python train.py --num_hidden_layers=8 --hidden_size=128 --num_attention_heads=4 --num_key_value_heads=4 --head_dim=32 --intermediate_size=320 --vocab_size=1024 --hidden_act="swiglu" --norm="rmsnorm" --norm_place="pre" --norm_eps=1e-07 --positions="rope" --rope_theta=1020.0 --rope_fraction=0.5 --qk_norm=true --attn_scale=0.213 --bias="none" --tie_word_embeddings=false --parallel_block=false --extras=["local attention windows", "attention sinks", "value embeddings", "hashed n-gram embeddings", "a smear gate", "an embedding shortcut", "learned residual scales", "capped logits"] --init="normal" --init_std_qkv=0.0442 --init_std_o=0.0 --init_std_up=0.0442 --init_std_down=0.0 --optimizer="adamw" --learning_rate=0.00264 --beta1=0.9 --beta2=0.98 --weight_decay=0.044 --lr_head=0.00658 --warmup_steps=204 --schedule="wsd" --decay_fraction=0.747 --decay_shape="sqrt" --final_lr_fraction=0.05 --batch_tokens=[8192, 16384, 24576] --max_seq_len=512 --doc_mask=true --train_tokens=120200000 --max_steps=7626 --dataset="wikipedia_en"
Each number is 500 + 40 x the weight over its row's rms, rounded and kept within 0 to 999. Layers, rows and columns count from 0. Numbers have three digits each. The size before them is the row's rms in percent of the matrix's.

# layer 3 MLP down (transposed), 320x128, rms 0.175, rows 182-215, columns 64-127
104:525530528551451546523509526460418543491445448491534530448463473441485450468486476561499492462543507454521478454479496608471499483482523499460536480483480506495490502451512581471493532576475518
101:479489488536506451498572487518459495497511551470441522421483529508485476493472619551490484388541528517555520488507462453522556515437512489511462504525451441476496530517518457520517477577476443
104:492524547515488480492513447486518508546514509512457584512515532456498492510525552484526446513458511495489483599504497516515502474536431501493479462507421448531525527538552512501480467557562512
098:476534438501514514395495494507524521473497520541531527409440545483487571550531483477495559568456462552528615545559543535487444485506549509463470471530537545483428515556482530511448477531522492
099:505500535548498520477493476480487501499490565506411452461496597527418532469513450448568478513476504481526505556506500501591521523437497547558429428520567490501488545432488485529497417584577549
104:523457557548507523536497516463493467462442451468585509519460489439518486451534474473442546529502518597448462497440499521464503454573503577518515490536534495421497500472482471463565439510490556
099:419542472433445516553452502534520461491563476485489482511497561541569456510496503481527506504437499506578505473446498496527497485467541569501481500476582474487518539447502592507523461561527520
099:448465494511455473547582567500492469549523465499541501491471539556520526480482523492476455497515421498492540492519425524375451480493490514485534480576513491534507485504531559503486501504459523
096:495505469443465450500519478504498493459498487561499470416452461546539529505519521533463480519544542453522460458399523476449422510485501544443511427490477521542469525529445569473450492492437482
101:507524439523575528521459572538519504465489391533506508476493462483452534555455487487476523484484504508429521551426535451516563486497494562534472488516405500564474592513483506426519441423542452
121:522508406524570549476481438499535511503478508493435545453470520485493524555490496527528460438463492492486452510575443498566550493565440498508480548475536508537468512530475511486495562458522546
101:613489419520454531536487503460425509508453451454538456490467501523464460514522446574513532520507469496499532461501516496482462490519509520474563480506502497462590475547557424579505481560528487
093:395476530484479509530491453489512569483465440478503416467520458498474501522421491522418506520525486531514465446523520560497443444477480526526488555493425530464500528541477518474523473473431494
103:497515494512463494593437592524451425500526545542465565492480561509550518496513398483501427542521486524512554481547498451478505514470454503442537511520578484451479545453562516517474440490448540
099:573476474481495494496475489512438461447488517489472505473590500500459555509499513507508463518525546460571495473428592502487497447517481555465488443531436589561462456525444543453519520555455534
106:510482462555527570497558526554491536484567511543454470503502546461452468575470554486577528546541484513439530502530539478525486496549545538489435528492483529491557516542538546517401511510463511
098:495526491420460508511460483639502480496564537545426544565463545501464528527479475505455540427550514544527472580511440452459424486480546527543476438542470440415473427527490503510555536424477468
104:493471502386591469483438494505463496461494494493498472535479518560477514423430533449477472516498422539525565435473520552515432527507535522445539492423541474510515461487505560482507494486528502
112:585492572473544505593437462469533530445548544418477466485513487460460455508546487571541494456507451517517473464564392534469511508400534575527447554455454520487472427573551506509454557485482472
105:542527550522484452480532505504486539486486409531485528445527503471506491591485494604510556469523541485501496571499499540414536595571496497498520580512568487548466490583481527535472531544453518
099:514527496560530541474520503452531489453504517536509529545484489523475530478549503518475464571506435524507438475522474466546552539609532473522502546510509497476500459538524551463531488523406585
101:506467486516488519513468542572526549464499445530513536548504459496403453470504512456485433559557507489508446522506441513533528489530459452484510495560540541532602525461512530455413512519421492
096:485512602472488600537549528431445488510492443493489480562542468481481572501446574546463539504501500536486504522464503536463454491544456527526482479541389507546452499491469461534461476505506499
090:523558447538585484473480487543539586479583504506536526517535519474496450477467444539513497504587450529465475503507492486461475577472457585466472489488510429527482520540512525470502437482507506
100:461522468528562494503491505498452464548523403549436490454513444492524518549484530566532466427479527489520497537512467474516583568432478548536502463494537488467457505461446497526523428580477435
096:588489473543545490419503490527525473470558451520510477496493461526493515583479489548466482470517488524469470466544469470553476491506458495498542505504481480516435493504596564508457474501565512
106:549548499472525498523455496529496439526537520388538482509503498437538539478484441522546445523524495522495517507437498587501511571440523530535512495444498489514470565466503531564482547533506500
092:490569500551543450565482573476504497516511574484472585555403488526504521426529534465503571501489507521482489491487463548478513516476453435540482531489546470477541480501489532442496522418593466
103:477458450536568486510550563485511442530386529430464391517513554447477581480445419587507471480487432486451506448483520421516530482526498511545518504501491479540505503484473495553509492479497463
099:575424478470513502503520391432418532481507485500497453523552500536453605455604560471451497548412456476494506517474402504534447531552555478530481449521526564476537494513515579494527508482489525
093:493471540493515513523446497438506474567544474441489504470531560524532403465502535459491481487497483478492453474661539491425462413482493469477435498520507520516571538516502421568509524525485509
092:508529501521438454532488529481550562461446506529454470482454505525506490483520504423445467475447544494499507507526482511427489532439571468511501538513486510479519501481408490536505520511528465
094:578542469384483493522533464517606523489480547508547473620523522501504556450531493510490535497477502533523525499466455473493464554530465536497494504554555517515525539519532484501509454506481439
115:454473490562466458554409528517582503528479495475453522527518552460480447486490549478572420553464482519486473503463519489485579476451508539431528514512584461480522518537537576474513541484537475
# layer 3 MLP gate, 320x128, rms 0.175, rows 183-215, columns 64-127
108:530520470474495486551522528454548463467475505487564544492541502465552497477501535457466467529440474463462512489530535473515523508508510564490511468500523550563530509481415486471427556574499486
102:499558548377521508444517455483510504513478532497465456481552512486600519479525474541455447455539413512482491534437440576519455504458461513517401494507373489469421543487517501531468487504489461
101:530462573483527455495490532490521477506478524489441501523488440475520479494501515587473470543536499434464431495508421553480436460457459484527535547551490477568494520500393510471508534453566502
095:466497415482497489597537550446487444474434516511459485473492534454568401467480440489512525496499489527464590473518495565556491469465474513535472454468506577522499519509481537533451514444468418
112:498471467447491548541487518472506409463452497460529568528504477476508405511499507500516537517442510477447504498411557480508520441459515480494522555435527543442459517473496497464501387541496534
101:453488438447448527511459488499509461489491520497527524513426500449455486560502573532508505479390457497512505509456489431475546485595488494450417536421458530467465529440509526499502471434491449
103:510543524523535517485516526549511457556474502532518575494498441484522509508469611460515464482473453437563502510447510507503517470410405461498524492496492532468506501530554525471494499531563552
096:626447529517525468473480481505488534494523572507481491520504520445491488580535497494526454490504483481560519498477536466529511553506492516541439545519449494490327481515463509505485497565479520
097:477535525491513452446533500562499451396468472501464525464573524453451540519455514511504491472499489508402467467447470541515546483542588498484517522551497514579489518470487518443480422523549520
113:498509500423539456534446526551486441464526514528438488498471563598451471460471503514579555471412475496454467545533501444526477472445461501507421473450490589510499527516527503510479505468541477
099:481480459422459485576524547558511483489529457473502458554493469529535485449529537531488503496477437512573534492475515447454512502431498523483484467440489532531490528493450474477507527473455479
089:487503512537459480490584455545540500491507509511546466544476490458506486537590465490543447484473531544451416498522504555457564474455538483530479438532528513503505485477504559513446510475462538
102:491552508457526516528506525494524474528422532550504489489481525571479483535519466537468480486473434540539448532464526405517491489502452498451428537431536447510488526539526479510502525457479507
100:552504479514464503521480539537582486470515550464411568484581505514513438577478515544533566617490530451545473430536487463531510460543488503500531502522500513548487511495486468491510525509554560
109:528550509518488466529402504487556548551456488507469527512506410460509495503440520519499454473442543475390441486477483502474516578500450509554487511507464519574502549519558512458475508548504512
095:469458559515519491417486545484546489415529479531487416540465458502484458419497462503458516457467540480471567464525488555528479517408526503508511465514402466519496552489469500547482530515448479
112:475507483435464537475543598505451508431488531542474513519569505549502536517557434516490544544418527545549447542441459523560520498449497585399553543516509464554530541506478503513436530538523450
104:519538490548550486470468511493435500555419483479479493525480481527511504496531584468511530526453506482517531454485536559547500444487502461505465497501437483494476519542443481544464518468455511
102:489494470476447541579513503480492452522479462484546470472434449536530470532495537523605504498448456486490541506429520525546518469502476508471489506444472486474464519467472486545504508598549495
101:451449461494506510494523443445527499506451491527422487552442485514511436528525523506497555602421507472518528532558486438531544491469516487409513509511544490536486511500507546432438555479510494
101:532585513420455575451494485471493495436462446492487466568498527437468529500543540481493528518500443476479563572479496490477524467520529483560492607456452531453529594468548548477536522549548475
097:502425548460482444538598482537486546556536525506502473475486474604454483564470489519512502519512481494505508483498511507489538485422429463528463528571506522461495519540550510577516550520533543
091:473608525511541530464589541518490495497450524439545519516568480525535474548471534563473531534488510466544480494506491465453474510534535467492530489473493487550490475491584478502469473496525453
101:528543523548472508497437531463536550476460429508516544437481525388519498507524463484547466512535500472525513506481494517500485468585496529489467517415500553548554468503501478532453513435476524
101:571484436520463478433446493520520452505584402512448500500545584472573507583504482504529512423455558500416536487454504450508495500482498494525502465494491495486484538522525518495533566433562544
107:497503546545480524476529467549503564451517473570432530455520497534533490532529551492487586502530461495477503479474479479474540463543511511516488487511437486472552472536475537448503508512513541
092:454573437490480492525513467487552506521553530469538407527470535543523479525450437535482476453501526494493572517526485493492484537532478451492498518421509511456529496442464490524520416528496533
104:550533471471517455530434518442538488463500479548479542570468456505529400584538510454484500567560527489442573567558481508459460520462547544511485449539448551538504585504494547459494565467470416
095:484483483476562467521519495369530545507532467554442539528528517517510522592439483523510523520463439518448477491509493469495570511546561465434539531482490507482580511483572481526472476601589500
098:486515393499487416454460518512513458465470463486516465512507485517557495508445524536493516483445469496421492513488500441482469551542536417465490571539499466519505538518520500553478512517511511
094:456443401420527592459545526542540523538527539416571533542539451466539499533517490503486509463535513469484494491488464555488484491512473463509456539501511436581460493519530573504484514472486553
093:581483608534492501478457517518510493489497482476460482505592506448533485553475548526510512529595452512542521503511553520480470526453531493513472558432429526513448493498539517501502464489518574
112:463451444487544476542531470541532443528427495540493522484488448493484452491502463454471444480491451475540466414504498562484478476407514456481464469424483570484499538460577509540508468475520501
# layer 3 MLP up, 320x128, rms 0.182, rows 183-215, columns 64-127
102:559469552484511521488575475539480490500508496516443498432507475519455492427503594462538561482528477540532514459521536446476515524476536490503523519431498471484509474505533521486565486445541465
104:497486516521598612557542517461469525559526487497466556501543459495500526548478534442536478468381521531474480464521513476469491483485536557523492467480541436503504499557494578510532409599513474
097:495467460586519543466509503525480544473547435479478441492480583470489538541499468581514569475476426530511572445484578497573485528498527519457479482557481520486458529519465492536437599515515495
096:516499491494471534475475534468427503517528554488421508490453530495550562536572558528469482488491440494464539468560474431525531478495505495506532573499557474496571556495566512458458566528512503
107:481482483458510602552549503502485442495472471449545522501492440449464476477474519537516492416482526475446517532415485447498495467485534482489553458500535521482495518526455539471535373518516525
103:506515489556537545489527584474427584472478478514508495467573462478518498508445492496513461513582417522507512570524552522535477532452504491479589499581517424573573570494526445538522466531564521
102:502455519481506498514540486463440523517476502514549561551482449524518470453471512442455451505450454476585507535480569523440508497459460483538517523540472539467517477538515477436555539522534554
093:444459524447529472621521576453513529362459489529511541448490515409477477434517529460510481468515500538488451428504511594491478565447442519535450448515499469486496543519523488546522471489524497
102:507391458478505530530521498510474452578515526520512468487521502532524469427552498421451526528505527549469528500532523596499411533468431584473549466497497492464452440516500481498497533452515571
119:550518378515554511484505474460491502502461516513428479499504509480514444496522537564531460510480481435441518512528494473536464527538455427510534546474532504497593496501526469490503491540540573
103:459502490463499536533446442515506452460541484469494429452521480537557559497490492590494559458470398479471490517465483485517520498476607475560440502507509515489420503440537437481440554443505414
093:559480566524513475491523523614503487517561534512498534550498499467585510498497475480508507454469447453528451528508508513512498507494521487529468481507495441520489450545523482457509494503527459
107:526520487390493534506507523503463474504494534553520508475486496549512458483511527426547555448489489486503502553469543400454469462483481517524546505445542519484489543475632495498520458500525469
099:532480484469490476483571473498490488501454472505511468557521499515477510536475556622485488526545513534483508516464458497478450433459561518468523492618455541528580499471523448425584555509518489
105:472497487474477535513524570453518476417553497496569468523407496512549427562503559474470549546598487541428459535547543524492464526461497545540467618514514473487501513521457547543525490561538500
096:489489512496489501520488490486471481523546506573533497453448526483568564515522487526499456475495602504520475524580465515505505475565489534487534503418531478512515509470481466536448489512481480
115:520454468476441458454538547496451427494438484473496560531438534452471577539474501477493520473457529497435463533506446521554503516505544539467526483496513513483470506476466527538473474520546464
108:581556491524518493571499495507468467523503536497499488451530526496441501487532566530495523530525443525496459441485416499438508583486537501475475476531495426462538468489573563531425522486520439
107:513488463480562559507516441498494441528553522445517486538423478483534487497460485543520525617501447457518537510495436492476548445517489470528532481388513447426483549495501449497498493454542507
097:453510472543457437495527472470554467521495525472487636520500477515487482512509420440440526542503517504467442552524482422521519545477474555518510519510505459436533517496509485574596523510579531
099:461518497461482518550480483567522510482520465544546470421517486488469500509488468478507543542420562505474422562502541470486444539478484481516493434529510551445454427444527533406491500468538483
096:463474495490471508486502486449526507491502542425482517480551433473505516510458522520486529540487495545480485568519424523501457529470423486457552537513506491538469507530551505505423564557536529
090:478514472479610497445459496589504508464475441511565570493537475500554512528463534484490534562487436498473473506473479530520554590517461494532453453554433392449477538521477539436448532583461507
101:480526530419459494522521458559464441527506515496538441588463581545463588550498548526492541510455469498494497503495453489476525559517506503514476489596552466516552509478502518490520470499512443
098:517443480476479517443482408504512489499563467538442490549468574543531518582440478540452453490426503447483574490502486423468517472498436470523457489478480515491398540469513546475464524523512521
109:494536487469541457506497535482457528530456498375537498593495496453519526446505453507510449514542550478464538515459634528539535507492543445575549540519533485501423521461519474543470541498523459
093:532537506513472515506539524505565534498542540509487552535428535456529508494609486496512455467408544541557522499483537517515518507467482459430537484512539473521596488542539503529516440501461516
104:474473558457495525494480558551531461531472532484460459572458528459481541453420410579499478466488511487520484542481484498542481516528522494491468523482527507519566497462572466514522475505553558
099:514541501507497494528583512505505457488502478472420553504563486478515552477473455451451461459490487567463432453509514463517463445474507533480574486497513530558480559442494543468504527546494489
094:455534476467533474527460542483492543438472431494535427535492496537521451476439449557518452537473507555542516566540506471471478510526554452472491534610491537458481560507495470562567516494480491
091:415441465481542491564508490456464477491484486497536566487551499440528532564496522467579564544461517490517513519473515527473547467464476501545529584489542509454486544458502496470496427536508471
093:514534488502549469508534493494553450539531526493525452515485538510524477412468475486508481443524522415532531525472499550545557475541516471515503486401424453450500562495552490551440482507503482
112:494495482543531486404524520475579512535532459492528523473632523537475450555534535531451486471480542473526453546496546455490494477568509572516580528564512464471485474520490523531506508515553500